config = dict(
    n_layer=11,
    d_model=192,
    n_head=2,
    n_kv_head=2,
    head_dim=64,
    d_mlp=768,
    vocab_size=8192,
    activation='tanh_gelu',
    norm='layernorm',
    norm_place='pre',
    norm_eps=1e-05,
    positions='learned',
    qk_norm=False,
    attn_scale=0.125,
    bias='all',
    tie_embeddings=True,
    parallel_block=False,
    init='trunc',
    init_std_qkv=0.0171,
    init_std_o=0.00364,
    init_std_up=0.0171,
    init_std_down=0.00364,
    init_out_by_depth=True,
    optimizer='soap_variant',
    lr=0.00748,
    beta1=0.95,
    beta2=0.98,
    weight_decay=0.043,
    lr_head=0.00639,
    grad_clip=1.0,
    warmup_steps=200,
    schedule='wsd',
    decay_fraction=0.611,
    decay_shape='linear',
    final_lr_fraction=0.0,
    batch_tokens=65536,
    seq_len=1024,
    doc_mask=True,
    train_tokens=283800000,
    steps=4331,
    dataset='wikipedia_en',
)
Each number is 500 + 40 x the weight over its row's rms, rounded and kept within 0 to 999. Layers, rows and columns count from 0. Numbers have three digits each. The size before them is the row's rms in percent of the matrix's.

# up: layer 6 MLP up, 768x192, rms 0.161, rows 467-498, columns 0-95
# down: layer 6 MLP down (transposed), 768x192, rms 0.158, rows 467-498, columns 0-95
up467 096:490505477516487533507402518483536514440500499424489476472515459470463540461488543478483573467538571533455527537479487476539542536530468541457483466482482514454451480595495536464465554501485540500536548532502548410478473455502562528445465513466519571475516508491463486457495512424517516527
down467 087:428499488485530426501553501538478555553481468557466502502490501483520483526489524507506389488479485522480473486495468450485430522507514489487550472490478515489531432444466581510535454503478480397539457548482495527541495484469478493518525505441487426532510395472504510527548444467478494415
up468 097:487533515495481493414556447467453506484514510529410546510566510537497530453534567529549459555433525509570465540586532435550523576540417542545538497513488398518517458459493526433490503439455461455543441478517502501523535441460498549572495457488491497539457452465494591519457458472449468556
down468 094:487464485517480467480413507500501492506461577456522527516430503495467434539457505560520510487503501490481488450474400472498523472478547429439520478471528633513497447503533588538532476504549570496505564456441483447485406556494487561531593501478517502516516536518459433493522483504519480533
up469 095:482539458481513505471517435561560471446549559402498488512569484404519538550474523475498484477490490471517509485438480437523462536440413520539471469474521511496464440458484432466547465563522488491549493425501468475551500488610447499595509480496415506550500444493536509575527491572539465519
down469 098:558549512440488482501512491470489567490522493584547535518430541428491542491435466475485518459494514541547537480566561463524524476581527568515551522538502495482580477544505448460510492494492428465493463527566537432491515626501492492548535542515473474417548508441480498504562536509549553487
up470 097:536499525504519529460570541549526492520487461493452432486466421533420495507464484509574469522505466447447513518469459605493490509440432436512527554387477560496404483488502524488546468486501373552522480490481485533461453524497501484525541493548538536563481523467490452528514580505464471425
down470 101:469530427430515466479445489490528532536506451509518473558491428465542529465486418461497545483466543501451537478476428545486381500490543497484570478503527501524461486492394437438565513514493504518513491433527519590419501535529512537490519540446517428513516436537470544545413411418553498486
up471 099:522487485445435487511533480487526533472490464499542463472456512532441493576465532540528526482405439410557527443506563513501518451426513493499511471470453483523462485539485516552477569451520500489554539566532513483504552488513500463486438546524484543553531443493538564488516489533469456461
down471 103:386474479512528542482550470508464552495576509489553579505470497560559537509477517545507538540544495514462493545533470514482455551586501453436486539508520491531479530442552531553530501476496538497481494554501430499488445473502507501582513514445547493510589534557446495479476542514487523516
up472 105:464498533548482504480574492475502521524494481508474506491481466517474522466469459450497535507542509539535498550520448464443537509534526423452529489523491536576545503463515523449508479444545490459512532585503443534500564515482514511585451549451481534493530480368576536484474457529551434488
down472 104:484488541510481480521472473609469464529499498489439536523468560563485507565517469510414492483491597495533523506464618505603529472514452514486564426469483472577489468467431450516515462479525486497490528502422455524468545463492500506461568522477421473458506476509479568517455533581532522539
up473 105:474547514485448462508454463491530522532516534459552485470521542526461489517528547567508490499494515490458527455547497467496478462497507456455553561550521558585443557523506523544478503552477494491465573494486563486513530541540529464443443491572495489421534513538462483419512497509459521417
down473 113:462482494455496458531512496495508516451509519520489516487400473526455519468472461480527525535425511519464572517482519494508428530470453533450474522504504580488535504516493475570534520500546524506470618523519527520462465427530557471452514527480508560555458431472400493451482492465479584459
up474 107:435491433594506567536493439536523517574466576560530519447491484539479527503553554505470507514494467492466563477527489498430506572455515541485574535484477478525495497544492421567519481509474475469527530474510517532458541468561451506519427457496456466529492546510567510457500566508421512589
down474 104:523509468484524542497527461443503549430426465490472530410501452491533476561503573550494471505503529521525497450477433494479456421535447496443499574512457520451524529517500479462491507491530487507572521559550527503470474484451417503483404554510493470507564527516488534502584503490451502509
up475 092:473531533477473435509446498553560548488483476473468476479490538510483532513528475498459479517477480551474506553475462527495583481539480451453580527498479553448530469562459564493490479482405509503526538524563478470481506455576525505475505552497516465583554549593448455479466500494522543470
down475 086:530543536495431491538443500431477471540455538590524514517504503510544497469525545561506455434523504522505454490529500529526520516505554554518463471481453440651488460503528532526460518542519451461497490441421504534423496551453484485581457473518538471439472492498540525466525578489575461547
up476 109:607444561469443488494414518501484505536438526485407501469470497514540489531544466520477565555586466542535450496486524454512456417573476528427460547475451508449510419494466516510511544495493472513575519545571512476543579475581540461482499519526515455497512521515493401575456430485495500563
down476 113:537493502493546488533494502528574493556508487548457505508563532538619498576535448590554513496480516538479483535528503591470458533520406543529502537529442528489451433512491545454492497515438488492537502478476468502504550414529529451489569497517549472478437502502499458415408508522559545556
up477 114:468532470525499483511462497491472540537506438526485472482493501497564619503539542518465465513476573503481527514530547411494468507539535476513480521520496446498476499453461558501508502481465576490445500561527515474541520524474464526469526533537507534508502422425539547512519520476528512400
down477 116:473524541501533517449593508578480508471456470481588485478489523491502585542469455493396463413483479486452509538541550474517498472541514562520421567477527460489448521526521472624496521459550482536493500498472601504415443548466486496443550455482522467460504477502469506475483488502506520482
up478 099:538515518507502474503529558490488542532504442498509542438523450506518461537511522533478442439468506527549512529468523480532435523559454503490503561421494583521485567555471536472539521458549503538509513485524537492398541462530573556517581534509542456528550500513501470474537518457448476432
down478 090:486548539490422581480464480538495488461555508499476493510451503482493545415510484482504494518542489521493529439521538479533583468561538483447438437562558509536459433456492538593424553587507502493468451505494443492545469552410497458512477455420457588481510475585466503488432487516541477530
up479 095:451457512548476562521483440484506526489531425515529605485425524507405541524486517637479538500574476517453528505563534460492479543449519497427531512524510544417517511572418524517476582480516514463505527504500494596506455603439508467537512440451518482437497535526496463478481449528512516539
down479 093:460519558512512469469499501492514418448493485494528395426504542550411429557427505467474449475519499502547516463478492525514475516539512462565441460496519495501518463509497440484571400506406445432526519506485450464534497494560437538469517505508477529451530458491456527470474476526524486434
up480 085:441537499527434493496505530500521481494510594467461461529433593468454458534541515485443455507411489431449534457537466509528518480553514437481506429573546466516541496475491525454511438466521531508519447508512500469526523513530520516513522502515444478518505482531522530462484561529474559543
down480 081:534445494492526525470496478463492461551557484526442496503538480408520480497478547506512520486531510614534550461491502500490446545492561541540502549485482467500492549511489529493473474497468520524472553543538440562502398503504540481513503565538474483459526583491539446549494504488570480519
up481 112:478449418476445455486475500538496475515456540544504481468542473551573525590497475574500474562475445475534490503443537592528491505468572491458469496520544456500521519426531505479476470478426462475460474455493507454494532555528517490432583503579550443548450548561481556452482509451529489511
down481 116:494437526509489470527548419549523486498516542590540514493464428460523566553569512554502488564525512590561525568488473479503478523540528480530443537545519498574512526412572438548519510479484549456587458475498476531477468521523451434459510572532518536485501523519482496543482504531473513501
up482 100:436509507519531442513479558484466500510491520470493518613434492436468529532570528539510520515463487488472568486497478493511537510539499466537505468483478537509494443563540469502531516463534424430455444507527503531493541513520598493472540478487439460491564501568504488479392512482521501523
down482 111:468440493538493472459551557539510485491490545490478490455455482478514491533511455499468590522513498431537555472444660486482580460487507572542502514526481528510422526538535569581534500517546438499531463526468500451490461500461482555501434481483495544497528496566571491505424459474476486419
up483 104:497572490501441523476507521543508503447549459484460451518559492463485520571548520439523491515528539522532557466483530442519517462548508537508593465494505535454471429512577500531529531506456501542507486530509487554538485511424448577436439549448435525523476492580512549363531554472382539487
down483 101:504536459539464455461602489506532460486489527475461524474475449467535467554530509584530524486540532556411498536518463484554482506543489515586481488442513518531491506596555498452449468584466578492560488573508464522492537520533533456512511494472435521476513526424486568514547441569504484512
up484 093:471510533525458468479492524500470536478527483425539515477564479448469504511478521473423476542488478513462558468439502497544560557525440464448452466487445497493509491593525501522495430410431490521547548477482463451469488530458469487497509509513540532471486504561485524556542545465499480468
down484 105:627459455505589494498433464477507592514430422494578556492476518526520507481465501487468472475463507480553486491476468528458431514460511553549528551542476514507512536516487545477501477502507489498478510549532490538492483425497603499496495434477475528541546475491517471563410470480501495533
up485 092:518510547506536476522507503524521511493506494433481546448376511509476417428566468562533487521504509420469486496490472494453501556452489567423495541485481522544510510534461504421569500578540494471485489495471525452512524536466506497490477535581550486487508544470518470509470450482470485453
down485 094:404520505479485537508492461433391462541460526521536527482525534561539467485481528465580586472474487522468541475529568540540452513457481545511518506502539520565503486559480434544496482443490530495501460488472487491434600538491493514485505522529546452513550581622490475506474469564499472531
up486 102:480475463530516459454473504496520571464488431482543442434520517526505529455492521479529522428521476544402573509484491459489532462480437496483493506483545555548542543502510449463427510496524546605495557485593493541505492565464486453501508469520477523527469479514502576513507576585461493607
down486 100:500528481466550585492502458498462524490496579519538533590534453516522463523510453485493498569507466466548491478512517535493492506538491492516463460515498499492512528508508534484455476493542467509443461467445544508520456444491550435502488512552534485505451498539463405428396538509574444552
up487 094:504524493438454514449542535508503516587442489544447574510496585525480536505501460479601495583508569600517546526446458522523486523454562546449470501487467500514535423509481510570550498522519498475440554497444565560534491516507482437486516483472514447511503503466524538481488497446508449445
down487 098:485529475539464517442493501451474472542553430521544424519564488472498510473493492450549512488473527540490499493486534441541549558499453487485470509457495426458482496454520525525536550515433485496467548526452538480586477464512477443538437491443479496484503551472491505514511458471445532502
up488 107:470518504479460570534545521518474561473448466467540500461523475570551484491472520546459538486505447525457519520505509524486547511483507509563452437455539520511490506511565573510448495468562487448523456483532519562514457514517516475498474508578514437582475419410499474481497563500530506506
down488 110:497474452433445478453505470511494469489471472507497477503396473532517556519501423484529418493506497513468458553445476579486529499562555440472415514428526449557461459451515481527444485492440433564449474519490450552439541528483506493466514470549540534544579440488559472463430507488487443558
up489 090:537567449507494503517592507510520516429554473478449455449502528405476477492463550513518518505464546557470533451517530576564481506489486557513513459518447516481520452591518524462498465479528501455497524582518482489519519535512437559551422473504494437540488516518542496453507534447460556468
down489 086:455496587532539585475538521546542475435526481487561460514546505514492536521563467422500510538508495534471453540485561534564513487446485449437484422440505464529514455489531509502453475484458552520484480529466516577505516521409499574506535469481469461427494527465480514556536520540527505512
up490 106:450453456518497503457435433508462528516446517479448505521453477497504541558486510450428550420531550516469575503493499515564466482443501491460465545515529521532464501501483450495485531557560617551551489445432497509452542545487534504460510506537464526471522483463492494508507475509537433430
down490 106:449473491509516554401571550535558454445535525506556549577492468509487516516524506473564558523544489489464423383485429513538476516493520451479551477547534535533486406506491552563501511503482462536496519532501526513539480477530461546516486520537512438484497476487520493458508511543483385468
up491 090:533549496476562494449496467558470484516517491499494432456561514533495491513481525536584535465498458532500516541479455505461507528517562486572474518494426485521469523537520443517556485545574479546542524494425454478505546475544506619485455569469496506517504500495483459510503524521496525438
down491 093:468487521550490515505504539544480510526481492511540509474471556458451490474456403563470471535457526521489449491570532456523511531514499482496479507566561541523500545475531466499524500424507486555567543415486481480473486446440536458498564425537517529437474484526554523504463488429456459488
up492 084:437494555534509416532533479504514580500512483479509496539484554437484473464526507543588456574497483437525496554550457482561482450484473475523523521509544493527563507508464562566433498450529494529462532592460497515515478471494426525440517487464434550523486438515524474537436488503540463502
down492 095:534550505527532439492560452535443497503482488536491475478461543523478519528528571461557507497474518481470491507513487451520513557497457492504434456497553564424469476516451518615552448402486554575511475438484443488510452476539494498514541536439491503475515510506468475504436518435497407481
up493 097:499531403507472503495484442541523550434513493469532441521568480439530555456458440567478568519524530507515471487515468521483423407517570519493540503545488521490416540569488496498513506467541588467465466503509464530431517540464530456443562486519522461515468490454541475501491427508539486537
down493 100:493489509530574545610510482413421535522505470511555505388431540460506487475519561497428456473438525435564460405466532482499568496455522485506489546484534459493497502561521582493516499540517472491483525469472460425511470480511432505540508498499468446514562478508517471511552525513508437509
up494 108:479570523482527505471442495468449519442438519492495485509461481526545476529522531463440547533551509548488453542452586547544524480529467525487458525530501479484477437503359478494522528447480514524532560499419544531491501448610564542477472522478607488521513522535479523403467563452474485488
down494 104:477501474511517518499495467540556557513478507485482499529515496517505499464411509488464506501551462468532490469488491491471571433503489530485507465485538557531559512443578541508449506559450436580425522404474445546479475595388518522588495544561494622494508449429489514483432491434497498558
up495 109:457479562486508484499521504539525520499505575459435418416528564451540522551446477622561481460541495428553438485462549453497553547462509462463534438529492496498510459505448484511468440527474557475506545498515470466501459512474449469486478491498467506480492475445542524501462465500456470528
down495 108:533471470526498553501526537438544487497442471469541440531468492518479553532447486525440517512476499445397506467538477558512461532474462493471437490488478460427480466507536451490539515539489407517460540504533567503471449541481563519508447464492503504491451557515541450487455550459587505512
up496 090:508541496529512459429486532509416471446535451440466544513504506469471601455540506445543500421519538525553543529509478495470436525499517461484511522513513436520492516556486448462517542489516488475521563568531536469515466470516508511494505467487475419515502499464470458467512560552560498483
down496 093:499504470441502472500461514449452447447524438497524550511534548477507510483447450481484629485575484461485487471512504483392437449538559492493492457538501468469485484508464499470506480464590472520520536593493587501486449516512581504501510512570530452546492551467459516456524482571567460513
up497 095:452426509463481531512474511521502549473483463498496472526493532437479543455512546592523511472545584566556472503438462494535501416543519448476525486517561457396558530478499488499515517527467480446472519509559462516503492524434464491455551441519525452436572578517506497530489539522476534449
down497 097:368488428466471487526513463555486509536490515584508481554453527503474499480478562473471524480513558412508506407509540514508579431542436463504469451515585516484469530441513470509540530563500498506435485545524483487476491506501476522523454497466549505445471509494519568467412586592442577548
up498 086:498479449542533491505470440462495500522482480456530439438454468519434476482554520527535547518492491513518491463438432542521503508569457485513459518475513532501490500443446475475433450455487557453503442461490598517563446540524528473442514479462600486511492502461537551518477412559558484534
down498 090:509437462530548505515509498550486544523440389546514489488544507447511506473469445512509520530544439511533462442520526558444470595505466592483523504438491547459514526544524518590472526443501534518455512443524480559507455500510478481453487515431592503525497498388519475499510503555492551498